From a checkpoint of a small transformer trained on Wikipedia.
Size: 9 layers, width 256, 2 heads of 128 (1 for keys and values), MLP 1024 tanh GELU, vocabulary 2048, 7.59M parameters.
Architecture: biases, untied embeddings, attention and MLP in parallel.
Training: 505M tokens, 7703 steps.
Each number is 500 + 25 x the weight over its row's rms, rounded and kept within 0 to 999. Layers, rows and columns count from 0. Numbers have three digits each. The size before them is the row's rms in percent of the matrix's.

# down: layer 2 MLP down (transposed), 1024x256, rms 0.426, rows 42-141, columns 0-63
# up: layer 2 MLP up, 1024x256, rms 0.435, rows 43-142, columns 0-63
down42 103:484514558468476491500490506513504482517493548551495528474476523536514510500459465484459507521535489515530496494507446488516468490510483464525533520474479477500511474473482520514485471515513508
up43 100:507501499538533488523522484491524500485490471501535462500509492498539494498474545472495477521538520526452532521495502522496518507551511468535485488463489493523480510473520533482474467445501483
down43 108:549441537483475464499547484484484480486494515484507482485452538483509467466454504497503533480509501525531515526513467539483467469514564516526468532483497472509471511488477543517507500508497472
up44 102:487538446513547459509486492485495542539518534532520503480480485519485487490526473511519512486530500550516502528481489522520515531545491475515525496480489500524442467540500542504494495467463477
down44 103:473545504509482520472484466504501514515498504443464484511453506465514491558490522511515515545498506473450518519531549491475531458552489518481501487491536544496486461500508493509507496489477468
up45 105:471505498472521495456451522508518521544532472527559501456444497467563503475505516500462503501551511494540484543512510519501449497506491466532508497519496518524509521517486476456501491516471512
down45 104:512518479506516496521470512483525502480528463466494522478513519446474499503499485473507481536472425465512458506480479525500535512512525507499471521518511501500510514496544466491550484503511488
up46 099:494509519503468456495493489486515498445501476526551523461516501468478465489481510488517462479532520478509509507495514509467483522503487495474513469534533465515528516538532500469498471439513488
down46 092:524483487499534461510533489476483514518508521489538482450489515469488512496522494456486480500478509482514499511512517485449500452456511503529490518509482497504492544492505501496519493484509504
up47 105:478489494540494470462502503460502510469465540502497491501513522507523513486497479535521501478525499514462463482538473463544532481523506500461465487498472492463465471521466530515476452499516476
down47 095:520502501491467516499508445501493485502533526511536477498496508475502552510481468508479507514502509452486519569542464532506498495499489504479474511456536527464511530528552514493466467502498451
up48 100:487508492502559502539527508530474514535513498483485433518488479505482504513535458469526523535477501514520498493508510544507464493533479490496490483473470500537493479467498489465445510509486482
down48 092:481493493524508493491460506513512514514520498489522513544485476488471476508494486497510529496520501428498507507479518496487480503515462488512452491541527523465494507537497511541571516518500505
up49 103:492502534519494529529485506509505504463513526516504547551513514482495518469503452528472490489489518498533535503497545460503524502502463520463523500501531507482508453508494495528518497502528527
down49 101:579489529429492526516527468485493516459529554505503487444515480472498497461506504467467525471479508519546501511533477530489493501481483546514506520477472489479533516528504477507532479514513469
up50 097:499528544470527479483482483516472512506511491492458499538489530526507495502469480503495515546468490506491484497514512519500527519493467454514520522475460498526498496520492505482522456502519518
down50 108:461498461515551528524527465524452485479468497507529485486514520493495509501488499483500524496467516502556473483508481531510486526467451531500562511502505507474527482492479480488453527478516495
up51 098:491505535467516489539502498517476471508486518515497487488505506498488545516502550466491495529499492480481540516510498489479503495513502449486536468523519521498497519475477491561515483493472546
down51 112:531482517508529534455505550489496521489490513475476470523517515481522488515510516470480559482464482516508523507468510473478460488492522473491514484510512496504482518498490477528511568511502528
up52 098:515498506471533487488488549552485528475516536493497516525502505467509468464498506499492472531497492532510461488521480515506527488496516479489490539532496484518466450494495514533521516498499489
down52 098:515439516506498524503489448559500495527483534505499500518492493430459518545511517472529516510490507496517547443495495523515509497494468473479496502500540518474480513472529525513508531495544502
up53 101:492536463496505513484455515469465445505478474484490481478511536479510456529476501482478482513470499505496489478512471484499533522507501523471534506539463523522482505470498517482518506490493508
down53 107:486514503490472479512546464514495516487522515530474526542479507480516520476500530525452503514466507528510541487521553502541464527532504507495501486509470468485507473509523539474453513503505505
up54 092:527506459531498545505535452500459536524500503490476465503513494505496496504560518456518493444483510492524504469471506528456517489482488527511536482510476528509451488485456499502505508454524504
down54 095:513509526504482476491506476483515485476485441473479491494517502482500499510528466495512472516522509478471494548511487511524502510489527467485501515540487542476517475494525489498466488503527478
up55 104:490503483465469532482439511478505465482501492492506489491496473517517489516534472524524532484497521517485465505481490489454467505508508525510520478473475508526549528490486518516477466504496549
down55 099:548484496463525514536557523521523471482509514503469469494462508498507472448470488483493505472516472529497501510510492514469530491459496515450493465497496500464487492512502479482554519454520457
up56 137:526532504454495430454477512484487527494497483527495461477530508491504503491529531514452546489513488515507523554512534440538492457473478463509491543484502509489505457503500480518526504482538460
down56 110:459474453490502523473493527461517478517485446502477550501543481490515502465506504509500516469496510468494542541468488511524480509480498495520505545490484527472542476515505498472559519519489501
up57 100:494494477490506492492516500519522525479511482540464476488485532479521509496505488498491534472465507507475466499470474500451479526536523489502479479493494521557535517495526519502498418557475561
down57 097:521519519494490512523461514468472503490517460506503518484539474483499476527541497534505498507468482493531514540471487522491502497494495473502484474549492551512471474511480475515537501499506508
up58 103:495525514545468483514523456504522477457497465481477475478513503506485523499527509496484491521509494518469477514523491473492535483486483425474516513486519518533539533482488520445546471476469499
down58 085:495490521487484489482484516479429503510511497467523539516517432499488494503482505474475494481463480488509520457467481473503511525500475530502547478489502490498485492479516525489483513498470499
up59 109:473483514515508502529515509506558478500562502502515455481490475524447524562471479516482535484503478493480467502501478494447487527464511507523481541492464513455480524517539463469497487477470521
down59 112:471437497438472493535507475476528483513515523489458502505528479519469466497489490478491531550512497460547493498501506543484481482486486510485527482517502490464508498488531513526475548501467454
up60 101:493493528530509544517475506465511515466502508488505488508507479503501509469523509508570581529501442506513464508507502490503518492501505464454480474494541461528485483496467494504496518531513511
down60 098:464488489506535501518485473539480531483484520486529469474515497514509478503526482519470501494508494547541512518491512476539513508548532501498488519525541479529515489472494492500475473506531527
up61 100:496518480486493511504496547514514469527499522502442524525486496500512487507456538498461470488488490466510470469470486478504491493486527511508543508501473503504472511508493488493483481504531466
down61 101:502501535522537513496458521521494518541493471457484450519524513478487531475508550504541503503490544508515487498516503488495489496519507494515539524509479515464507519527469528543512504538494523
up62 096:476527515552485459585497488493448450467524474523480523534487536507496546490469522543512493536520501490451487497525534470509536529503501500471486518470465493504495466468507513503501535517527507
down62 099:498497501516535494482471469541505462502503500447506518546495494511502494475475495494491483492484505534533498562485470454540455517506521512526477515507543484467539482492494453508533520506505543
up63 111:480507534516520492474507527503482482491546534533534488518463469513435495509497484488526552522511512514480494469517478489525510457534514482453488536527492491510560427531470501519520538485492474
down63 105:492501526483517501498477519484496455487457524477475495524526508491464517510525488534525515525527510480520494529506442503491548487490503518511512461478471450523499505509486509479537489518522505
up64 099:522471466463495471545475483484477525503538495513505494490513484464512524510535531501479531485510530476512517499468481481504521500482525503451487460464506551484429476510513462510534466533508484
down64 097:472482495494549481489494501508527500548499497499485506527511560498508487518489522474521521435464523495465450490474520529524522535521488488497468459468480516482453499494519459510480501499490448
up65 099:491479512504502527463494516510470502506513492511530548490487500474470513522493486486493525522479489484495484513495492487535490547468494517532470469458466448452478529539535483503472482504498537
down65 098:526467505487545493537524501527476498505501474521505496473450495459495523498508516466518519533556456490543541497498522504521511497488502526499494526525508468532492487497508437527535500542457469
up66 101:503514503482459494491516511512527487524501525527544495465456484471488490544551471491502485463524497502501495503509497433476485501504520470543512544477503477500488483461473506467497522482465482
down66 104:461480477504485479465514495465508523506504500491522491564466493441464533513503508507484498474472510530506495482504476492481525496504489517518552511508507498477491526513523467497527517476539496
up67 093:461513532508525528469538468539497484466529481545433490528466535516451525486465509529522461520525492485486520497513506517462535512499522509467480530503532523542470540487502553523501490496514490
down67 099:446532474477486519518540487493510537530451502558505502494512489502515513498462473480488472535531418472497498501495519490470495543534484546531479523472516452486493458498509480511507497475474525
up68 102:493499484461490540483522491494483509480475479490527484457508486488503494513502498510508501564512470532501475468508491448496503519519535528476483471484437514537477487486506495493488499435490559
down68 092:527480488490528469524510493480512491514499526477486486522502525508457509456508490503495480466538481485500534466514503557502506475455458477498456479512545541475501498500423471499517493531476470
up69 097:480495474487501487501528503493481515494464556550454500509458468484457507551529472507547537473508494525519472478512461487522498496480537516474478496481509460535478525491535496509504533470489470
down69 097:562532528510493490527486544464543521517509496479511488511504471553506498455481524507508462518531467507499507533469484492473521502512491553504518476489510486523449505519490524493509452520499506
up70 096:523545454492520497489465554491527464525461499470462561523509471501562466517492492520523503491496509488484471513516493496522504512512505514471490488529494457498482511482482465500496512537509507
down70 089:547525481508512470514502486514500457515493467485499496456506519486492472499507505505495499449546525436469518486503509505499499473504511518473515487466531513473506467524534488467515484521535462
up71 109:466488531526479500503523485477539498562492535493510518524472497499517473517544490490445526488482469480454523497478507509478518476508506540513474480546489470517499467516504559487507479502479513
down71 095:499522481489487516525501439523510477464512504518486484489495530469516561473497522507504508548535515527504487482503542486494486484477493472495503482497493494495503492522498479522520467510503495
up72 089:454524502460524504516520514505496462474494532524481473490510505479492474509486490459527463461554574491501501474507526560432493524426501507511485495496452494504527504480534522483476504517503481
down72 094:485509544552520523498525535475469468528497522531507505487524489531504504469503464452518466476526498463518501471500507558548523531536523461527514490502536480505539527488524509496499501514511437
up73 095:484490491479500514541502527534526534471519514500503474541493449503522505475493493533518500507500474447500465509492494501461538536461473521503471457498518498473510502521496516482425497441493488
down73 099:522441516510504499477497454540521515502478499506496433505521512507490527521478508444517499523534504469498529512523501500537506474514490478523458513489489484509507508517501497453477498497502481
up74 084:463513514507463494515474510492525514472555481534532500514486464519480515495465481500501524523520515513492493525471480544491495456483499533510515479522527484492495488539472473508532471484545472
down74 097:481490545531529506521554497470492523482484490503515581518480523484482456501477518492477499513537521461458457527476553524493443541535515464514500521506471527546484535506531509490501533458474471
up75 090:551467457532440467498516501474555487529505468473491491565495480510518494516483544550504474524508473478496519462495474508512509472482499547520521491483537523533484531503502510512487505496487495
down75 104:489521523490524487519545515470507525520502505549540528526489540496464441524517507506482484527549532500536462518506490504527443523507505493508550483524506533499516460500476489526549497477494528
up76 105:510481495440455518512492513562545515486505549518509497493496493490501474506512445435462496501568495458444487500468504446514467540510504533463559495520500491445505506512538525482490516466512538
down76 106:475524520529502545525534483519518481526430503470467480535498506458500516499492494527455493515491501508499492493494513495485547507510509489457554518535512501505477512492515480529530498518525504
up77 097:492471492495513528502458503464458530482525486475493476524451509478533508481516519503514522524506479508452517483491452508496518451482494560502512480506530496524479515539538477512507489470502528
down77 100:510469492512485454532504498462481468487486502534532491503529468507532502497515532533452490526460500480486541509537479510489465482519592498475521522483416505553516486508512478505501545471537505
up78 106:495477474486486483501469490431504536510521489516503522506466481492485539546483545518502458472508516474505528472487511470496497512521494486509490490481467471479447484508474522487510504478474451
down78 097:507510515484507500485483477475521473523506490507542546523511497474464509511537506504516497530496499466514504506485478514512499506527472529478508497527501487497543505482540496446490537504484543
up79 093:482460511514541526514478479536499498504475491518472505527459542482521503510549485476502491458510491489474459512515503513534500507486474487490504479475492551524507485463489524515488470489475439
down79 096:550453480517532524470483444506509504477492512529545481474497489500510487494501502461511468494480487477524508500490515518502502492492488510544512558498545519481441495494505484545498507496492512
up80 096:496487492458530492498481534512482499498436520468495515498515513509477552492519481497535477510476490471474461493466465495490508534454485526473518498421482488506467500465512479507490488495529494
down80 090:523489542509502502498495533489468468472454506474482499476509533497476540488431497519509492487520516474485518508506520460560486495435486479477531484511445542466502479513500493508559478482487497
up81 096:494470486499514485504503503522462485484489486488498516502506472542466450520515529548459487517516501493521524484500475494529555504490497498486490485425491501467471495528513488489489499506503518
down81 088:487497514494556519470499503519504505516518473538510485497483471515475501491535514494480499470470501488468465523462516481468463484513504543497525520521496513471460541558555506499510503496478456
up82 108:534475523484522493525458524537451509476500497515514475488516494485493494462516544502494546502478518486517506463501473517451541530488477541489475513509495484516517496450494513523500474503506509
down82 105:449509525502499472499473462483507488480517500499499488492459521491509510513485542503452448504559481500472567495516506512535484528527534515506490526533507502478486508500517533520456536485493503
up83 111:497502513491543520477513507477513495517499439555517510497471496484516483486506527491512451454524476504505508539452521451499468525507493501497490525506502469516533542492528480469527479544542471
down83 102:499512493568450526522525530486475490475515530529544511496493545502466534496473501483548502524532439496505498500481517493493435500514513536503557526523512514467465472472527486545492529512488501
up84 104:501498487478527479487477505482479544460539538504508474540466477472472508488487531506507456468515477469516526492503477460487520470535499569490512480480537502478482572435486516478495521517523517
down84 103:475468535516511518486485517464505497489523481452524519524503483530530537496527465530513435515458490508487509529497503494432540509530505503470483431465474496429497511514471512509522495535511468
up85 092:499506529492518505455517531567560500450473498485483501512489463483520494472510485470481514494508465501489485486497514504495479485523477495449514456500526518467535505498530506547468491474464544
down85 091:496520502487497519512503497514484520513485549454540460504536514499511498536519491517463530525504470501483537483502521507505448504498470462545508508520529482533535502482521498545531506473506461
up86 101:479517489524468502504467476470487489501511497491486535499498459555462521540457518525519504484508465501479524560496493535494521517472445466524534500456487460487507520475526446531470499491462497
down86 107:525518488489510515542492523485481522482500516523524455502501512500495522461518487533522520502550498535490502526502535475510510511488560506548482537507503503508463458503507549490510489475533475
up87 090:501500528493511511532546534475541480461523504500471518511507492497521511525478569491499489458500506544476509483475514515541447496515518496469500489509516491480479527545505532523529500463464485
down87 082:487472521428521497483499483514536484469504502492510474484522445502539547522459494465509469474513506556519473467526484488528485491521502497506491570505509478546446522508522490531490471488526456
up88 120:492436455553482486532496499456411510506542515539477509540473494532474478495496480524493515457493482512520525482494472506554472511526451467508523528527469523512548488490460510527527511535467506
down88 107:518486486468512422483520501528527473501539508497481505547529461512523487499450489446528523506509519503534522486464517454508530461486514463470498511530497466514499499485486534539471452520532519
up89 094:493490495486530487488459502506523514503496515483480518501464457511514499533459438496558460518445503489505527468522486522487507455490543491452531517492519504495508554483506517523497509511504525
down89 097:522474458504502479451497485451491481523471509511541513514497494477560542502484495533496492455495509506496503485519474518508518476466489478467507475465477523521478530527507499501514525479478471
up90 100:483472533563544474498445487493463549501471506514520504496475517500496509536483556505487500474547486526459500554503497483497526515520509498490495517476475513490524506481489469511506470499480470
down90 108:485534479499464498485534515485529518489497532482505532509499517478499511459494504517483488506520518497515485442455508481532499501479526492501479490517491505513503466470517546506435500561488516
up91 089:534520506459519475487531553492504528463474464487503509513510486509496516517513474516480515521507505520452506478472521494478443513537471536491516527483493493472508496449520503519514503479524494
down91 089:505521505451519508524516445511496500513491541505563484482513529535495477475473492487521469497508504527474500488554458488486516504498544547507522500536484472487497530454497536462511514495459530
up92 100:485447546518527460523522557504515497513480509522510528488482503496498489523500528479485518494494505489445520494521518524474504501523525477528507471524476493466529471565511534509514510518528523
down92 103:524499503526551464505468467485549538498546530541541519416533480513462500515535507488519560516476535526504508501465498523520493516508460485482515506478541496516519465468476490539523477501487477
up93 105:534527518473464486480513479510488506517462489521473471524495488553510508517500481529503503514509515468501458502487474475530515541523458482522494508491507465496487474524476526510495528484501483
down93 111:506485496483524443512478518506502498495517477534506501514492472473558475513517508494522529462521514551539523508462523527533474528507504505501485485484496476525487532517504498531482460528491501
up94 099:484502514540481474483532517485482494493494506507471482493502494496490502479481518494489499507565516493523459513493500527510485467475516476471506493525501512499513503485549516457510505449520512
down94 096:500503510456532505517513517525497489472446485469462468515490531551471534477488495473502458469537453503521507516528485477504510524506519506502495474515501483452508496493499521492462520510499472
up95 102:479514518447508478509493543563523499499485471495458489515508481491432473534519496460477532537525491487485474517480446522517457483519502538485518500527496517475470520494506464499524503499538462
down95 098:538466506509531481522505520519470494503507517484519513526481480487490510559528510497505552503464480473519467495508458473493510462519477461494499489523507515535490544472524504493496509468503473
up96 104:468474499478519507524466491503533497485483490552535446506521499500482506518522453461491496514483494441495485487500510482481486500520498506519533490518499530471494485486514509480482501461511491
down96 094:451495488487494505475467450520504503491494471444509531511488488500482477518534501525481516499500541503498486495499528476459533517505523492499470524503462508458486502498502479524477536511555528
up97 093:507493505561515471478476474501466520474524519511442552498485515517481497486498463474474507525521501517477468505457557509512502470534516517485514459458536506520504509531495513545492529518491495
down97 109:457483484529480552499499447485476504475473534460544521498495501492445477462489502473450482477493479522548493501521470477516535484526536528471514508488466476528511515499484474472495486481495542
up98 103:510479499458555489477451527500519509482474496528526467506486506492517512526543483505462473489510506491530457493502503489483462527486503517519520527454520501470487529453518445505550516503476455
down98 103:483520464524497471494500491482513511502541490499479489513518448531470519521506487475492486454499473500510429557540489513517466453491494520504514485421494506516484488483482457466469486505533490
up99 095:520508512501504499479538544521517499539516514506468487524497482496502478496494482509468528435534507482505519475497496471542490562517498537456481464490512493494540528495495553542493504481510522
down99 103:501551496508515465492525508474527485486500452509490511525494502482517517517507478517493542458494477472557497477541461536460541453535486493480500517481490484538515515513503511496520543481507505
up100 094:501476501530514541530524508481511508519504485508496556499530512490474504478536505462512493521509474482519509504486538519504500502502471457550500472510550484472514512513498578494488520502507567
down100 101:469477519546520481461539505486530451442499498505492526526486476560541526481481515535522508525472486508507519521476498519521430517526458491497534530521502483514493551492494496478511498472495507
up101 106:462487470516507476476537482503509476458544497527475473502519463479486446523525521472479488513505533543541542498509502536514478477523529467507507500516526516548534478509470521473454523526503485
down101 101:525517504541521451521489468528502496520534482482469468497466496512507497508490509530498526534503504477509458499503509525515529503480475483504504491495486479506505514527513493470526492511472508
up102 094:485479495460451496516521465441531510501517478483510515501520452528459473530532466471536509500517556465516473493569506507513510498458542479515496509481516494470458438480482540498500542483513503
down102 101:515480545530485480495484469523504529482488516529538541489508534486524498464533489543462515456516457464537444501470451476535494501483482457499523490490460526550501508472528511540539474486492447
up103 090:495531507492502479521473476488508529461513519471493515488471486502519536535464526527527479520516472486442510463524511492489473456521451493541497494516507519531499487531483509522497458575474520
down103 091:545501498463484486532513504468544510509518516495512463503511483520516443510523529519487488512507507529520488502463551521543425491497505504565520504485464524541463487549540513499510503519499491
up104 100:514512529486461496532491504463502505513484495495501504471520486472467510499504482471526508473559466472504552552488487495500456491512519502526480509511554502492472467461499495530547506482518505
down104 099:501452471542489518522527491551478513514563475471541479499487513461468510509463531504495530461538493513451535514548536483475514465491512491508532522437531496492480533477506472508470521493495508
up105 084:515500459517437481502465471483492523508497523494478501557543482486474503518485512459500518524513510492507487494512531524477466514539512483514488481441516512529458506525488499510490476539513497
down105 094:503484522505510493495469517533444510516508491515504502499512493496445480517520484475511506463532488498478503521467508509510471458489490447516463501486539503480496513488466488511495488481472481
up106 107:473504524527510528534517477499483489506550472481511500522505479470524522519489487505502522463524478497494521522519482476544519493508513485483463479486478537519494510489495534505487551521488503
down106 103:500472503464504505484489499507488470520506508458461529493520476481527526512500507520501507492528508495514542486516511485505523497487473504523534506510514501475452505541491536534485468502493478
up107 102:469464487503491481516467506506516506499520551532478550524532468491471459484472517521526507501511510496522533513493467469525483504525495524545524475518524482524482436489468485497507493506501464
down107 089:471497500502489518499514506506534514520442504514507531507509472447515486510495513515506528481498463523487506496514509501484495515492517484535523497493508508490511462455513496488507484487440511
up108 099:546523527467552527461455559475488556499521488510521537479449522495511490475492478529475482478475497485493508477512494487480545505512510513499547523499507526477507502516468479519498526485510522
down108 108:542532503487466514483511518509508548485453521513532491473451561491481522470513438495494536488522473512463487467522549504513509447520525513509536528484497529505451490531462563518504481546508493
up109 107:501526487492437533491483478478481510552513478522518516518536507473489480518503527510534510511476482497475569453501526508474510469497526485531508479495451523468494503526493501475471493504510527
down109 086:495443480476529486440525529522508513502502499485491497520508507513538477480507527494471481512527523542547510537489477502544444545527502503502527464535523508502498517475491505516469540524540483
up110 095:491491495494479497513524474499498507463551530522483516528503506514472519498493463505473492505485476500478505515484505475499478539499513515507494507553477486492516517483530465532538496531521529
down110 101:475516472529469491491508493509510488496509509491523500517509518481508476491481471473470485551508467494509518500464498517502474499548559495463502481492455514467516510456512501509485503499483532
up111 091:479550524450523499519545507500518526507503489512483471463509501536542505503544503500499466506509509485467483501484506512514503525480464438487468469451457522500446443499480491511470492492494484
down111 097:511515537505453486477547497503436463467469474458489531497496513512497499553517478514519504477485547477485536461486487519540501502479513456494437513528433503510497517517529460495507493498477525
up112 102:483555474528522497487503516520458521483528486500460469489500509507515498491481465497510517481486512546472514472507495527491498515485537489474523482486518492486518534501503523493513482492481492
down112 107:478452508477503527485517542476497486505508464469487522478523471493475521488532524512498503482497491489483540484504491496492541536516549495479466500517487499497465470495527462540466498509538492
up113 111:503514537495454484469502492506442471484517489507480534523490462450551528520487492507478476492506513471528477479478547553472503536533521522511442506506488499531488504521480500489511535496502487
down113 098:526526463492518494508485453514512518481497490492509485499506465515529515489487533457454514505511519509501524549528515510471548493467500523486516499512502500483487451475507505490479497516522501
up114 101:495554505499516506470469482493449457477537524503487453502509495477482517479508447494506534485541506530481500499545541548503458493533498494463493536526478490513509464492487519504502515532487529
down114 107:531503475494515529547501540498523496559550508487504468465481482534501548499504489479532470504535486508467465429558485546470496540501508533526495493494513479536424511497455525553481467473508492
up115 107:482545499498476484513510505517469498475498535507527501517538493492472489537528432491504538533481519510514520503513479457496527506498486466512476482455484510494497517484509511453472546481499481
down115 103:489514519436474505467515510553499482519492450475510488490532496568514503460499526547523488493532509525527479499488492486494507496508521483507484513496533501504504489537533519486495534488478516
up116 101:496539518485520490506468490465515525485510518551509509501503492502501516464516538529522502537437509522495541498487550510523478535509534491525471505512511486453527472481527477495532492461492521
down116 089:520500478477518514476485530496513475488517460509487498520485475486522485528510516523523512499505538512529493544506465551523453470504535524470476462500484491540491518550514484482470490529457480
up117 113:463491503457540512522465502521487501499534474505453532475502488494499499540502496470490485511467496480481492509461488514497516444548521529510480495540477518545467499441513543494503454472582517
down117 116:489528500498531504470526496484542514448501456525517503556551506511493523499525518484505540528501457476482525434473493525477504487483468465473529508480506496483449510509486501508479502490529481
up118 097:478502509480588498477479559488490538472532499508495502522507531487492497501521491555527525488527497499500542515506506513500517499469480536485502501515503484518531527498521539489509525513496544
down118 103:508471490531516488523477511484477508501538507541550522516502517519508524499600471546484496494504527510512516487474519489492539503498533486507515540543550491522518458518475519496534479498528504
up119 098:506525502517521502466490497523562535458491522475489462516524499512485507483474538478513491451545511478515511494452508499492519516472456455519536481508526528459488503504507400537514482476484506
down119 104:511477496516505507503507478500478496484468501495496498499567487528540492512510498498499455476492517488506510485469492517506456505482496466557489462487524503455524530561486452522520465516498473
up120 107:495529430497454519486470486495503498473468477508527501499479513510494485493513500545443520501519534484507518495493442490469514495488479571473468468456499496482515492476528495514439508464517527
down120 099:519492497473528522503512478406492485483496455500491546487523497507461530534492481473477452523478544459468493429483508486502542493521503475509510500494535458485486466503488498467526479516510481
up121 114:475523495511492510478490500542533497522452539524507483542465514494463516499521488484504526522538519542449497508491551453498523499492485513514470538544524480508509471493508545498542526480523534
down121 119:542492460465537514531490492498493465531472469478484522474486509460500492470457493463521514503520483475458486510531482501501434531492553518513498504491545482558492498505542531473523517506522524
up122 103:493539469460507495542490525512452475531486476506480493475529469519505477534511475478510528528508512506535516561502503531510518513505498495507526500496505480497461494510474508530493497503417546
down122 088:522528493516510460477564512475513507498534510526512510527480485498464523500463498506523503459464476474472500452514498520503432449474505504526504516493454489485494525509526503467491511496494481
up123 099:524469524479504526517496486492509489511471511523493494470513474489530513525517502503494469526446501483528497497560501492520537509509457519516495493513501509498500482526476445544478492518510512
down123 097:482520498479488511486503520465514511475502535500540507527499501481457481452525509498492531472533466463533529527439488497537491510545464475487525493497478516530448485463508520498525497497456497
up124 098:507490509515502521462514487496487458475536500514484484503466467467479501462501481501510480466508535516502474475530518486455532509450526501486480544467537459496490460457463542506540471474468447
down124 107:546467480454507446556515507505489498544513503546510477497468504526503521483502513515498487469537521485542534509514470493482489533491496478505460489489487512562513511483480512530467453493515495
up125 097:504536477519474531500488525481436517512493478520542491504449511505521478493487486492506493474546517485537466508498492538523503510559489536529549497501535497505469530492459528495482480456442507
down125 097:542512451488527460438489501571503459513515487458528475489467513510472525526485494489516517525475512419495498471493487480504512494458484505519487489487512543472498509499501504545471504507528503
up126 093:503531491495508466539486548482460507453469515559491494533473471454466483471492497443494537500503465491534456522485487476505499514500459516511523518528526478519512505513492530507527480514492473
down126 097:504515476461548511474531486474463479473512492487488484567477545532504473469510512502515490486495527491532524487482509513535496488528516503503506504527450514514486463480501466493496484532474478
up127 100:491484513485554514498513471503536457520498538494494498512524506498526473496503469474488489532476531507506490472542535506504481505435494490498498504528557507510490502484470493520467476480488498
down127 104:478465453503501496537518463475509461435492550542507537523506481479491484479524506505514520535503486533466520476516504553505525536545526496493517490510525513485509500499472485508492481485505484
up128 101:501508508498481472467516484508493484511500492540506512513492476492484480481512498486507497462507512504586514547483473462501519517495488501506527494499509500477504518484521496505453479535551543
down128 098:467482493473491513500492493473475499512525474434483528492527501477511539458504449510496471468507493479497540484455511510472530507507486504529470476507526500522467513530453488495494448458510479
up129 103:482499535477503545543491519485532489506504504495504493480533501533470481509523512513504492489567505528493513493493463470459549486479467539452490494491475525488523532477499530455527485519479502
down129 098:457490532515472504487535493529538442472501493483498508478488477517474512524471417476518480499538515501496508479484490476473512508446486505460491504481474503478539494528495520486511523516474458
up130 091:501491459520539489513476596466539479477548444489487537486539500491505472500513509475503469499540491496496501545524466491514497480513546463523505479477492449477541530488529470475481526549495522
down130 085:525485533506527490484564499527493500524512494522554453497497497465485497493479496518454485509461525539487475454485481516485451493478515531501518493523490522490503492523466500495487495508515504
up131 107:490534515483532517452451518507488546500503512482507464465497520500515487513485465520527460522472467499510472489470511463518485473497458486504464488524505505522529512477487507497509485517511537
down131 101:493499497534527490483456477519531510492468486510503520508558499493492527489471498525518517499474535486484498506517505495546501444484427479519503489458498567516491513510504500519519502471474508
up132 115:495488498510495519514514481469501499555501491488503502523507528485454503480480539504516535512530470491489490481471521486478464482481476483549487491535533477467512483482530480455526512449521525
down132 109:499512486505504516465449455484509513505486546502470507468524474470472514474556520492519467570504524491518452545486510479533524515510458563508492509475513473537516487495516487458494472498521518
up133 097:473519476494514495500515509500505481514517505499479495526447480507500504448486486517504479555510525514485519496453495491498488512499449523513514479544507505484533492492482505520486484499492500
down133 092:502530481498513530499497557492529486469482454464494514495506470529526532490461500528527500484520512489515487494535487474503484511435528529510521533504531476520515487491511463500484436485473493
up134 092:525548521481517503514511527552475504517517458481509510493507488529502474490527513533508529476543500518510473497479458508512505486494518454521458489483513476513467480511487539488516515482495570
down134 101:458492475508497510542497512518513516480469471491493454508502479459527494474509543510523518493525505478501528470519492490500468477502502478504490498517516487469487452501524510537535522504486505
up135 108:470525474544488475506493465474489524491537517563500493491478542505557498520520475521465504534549491494502481486495507496532461486508494476482499505513533500509478475528513518465521545507525488
down135 124:478406513489495480494459520525550489466511492411503536491501524525507489554476510479508506535493525460506528504497529528494511493520487520539500488521480488461556519505505524513477478550491527
up136 100:494525473494547526497469538494475515455532561514497503484502531517479544504495497516487495524512510480472492523484494496485496507516491536491496503480470454495536516523548508491496508515478548
down136 098:468497529474503502492531500524431470516479472448535422477521503503526496516492516516450476496496510463497494475474484499513513474524515533502524481462531513488537499532465492530489500518473472
up137 099:494445477546531493501513545521503490473536518520446513500511498485509489490506530499471523475511454464454458523515496492509492490505450522449503476556489470542519537483540531490524487466483511
down137 103:433545506552502458456479472472484478474530511487473496478512501523507480511527489520529498487502512461500488494507530507489506452521483506520519496509507527493448532506486492450483505539497522
up138 095:466525490486494487505523505507517487514445507486452502464497512499513510499530487471455468465512467502454560499492475494518524523487555509505509475487497497509478449519476493492494469471539543
down138 092:526462518528501499446503475506526496510461478508505493482496505520484489494489518472469482499481494499487495467534526512475520513491502487499495516475473501451490468499542470510538499465493478
up139 099:514518453478480507510520506511517503499496484568497506494486492522498487507464509546494488494531542486474527526467521515517495522527459516507543522526505554521486432474506502563469535492504479
down139 103:488490502524452490478471534440508476554517511511539507491504498523483515498519528561476505455503523518479434539490513507449480512537518525487497498544479501537501508495482523526481533451500467
up140 088:490480502470508515458525493543489503494471518503502484487539499522547473486500511517539535476488544514543461521486515487505490540509497521488516516472452469513537534464507501530512504493480504
down140 087:497492509501523500518470525475500520485496467530537482510460492475493496493519498548536479496498491481484529455494485480499482496500508498497454531483515515530487534525477526492491502488456455
up141 092:487503526428526510551492486498497501501503490516504524493514475507544541521511520507511459522511481549489490471537496477509508471538495485472495525456490527501526501449509491510553539499506514
down141 092:483499523493526481482527500467496485525520511462552487492517493505476490524531504495517488521438499488494490479523459527547533506468513510506521494469509485547504500463511530501509532529511496
up142 106:500511536481550508481492529516495491467503468526495463500489500495455520517532489500533528449496499486538480483479500538495480509539459518535516520517476469484475478482499528483476502488528516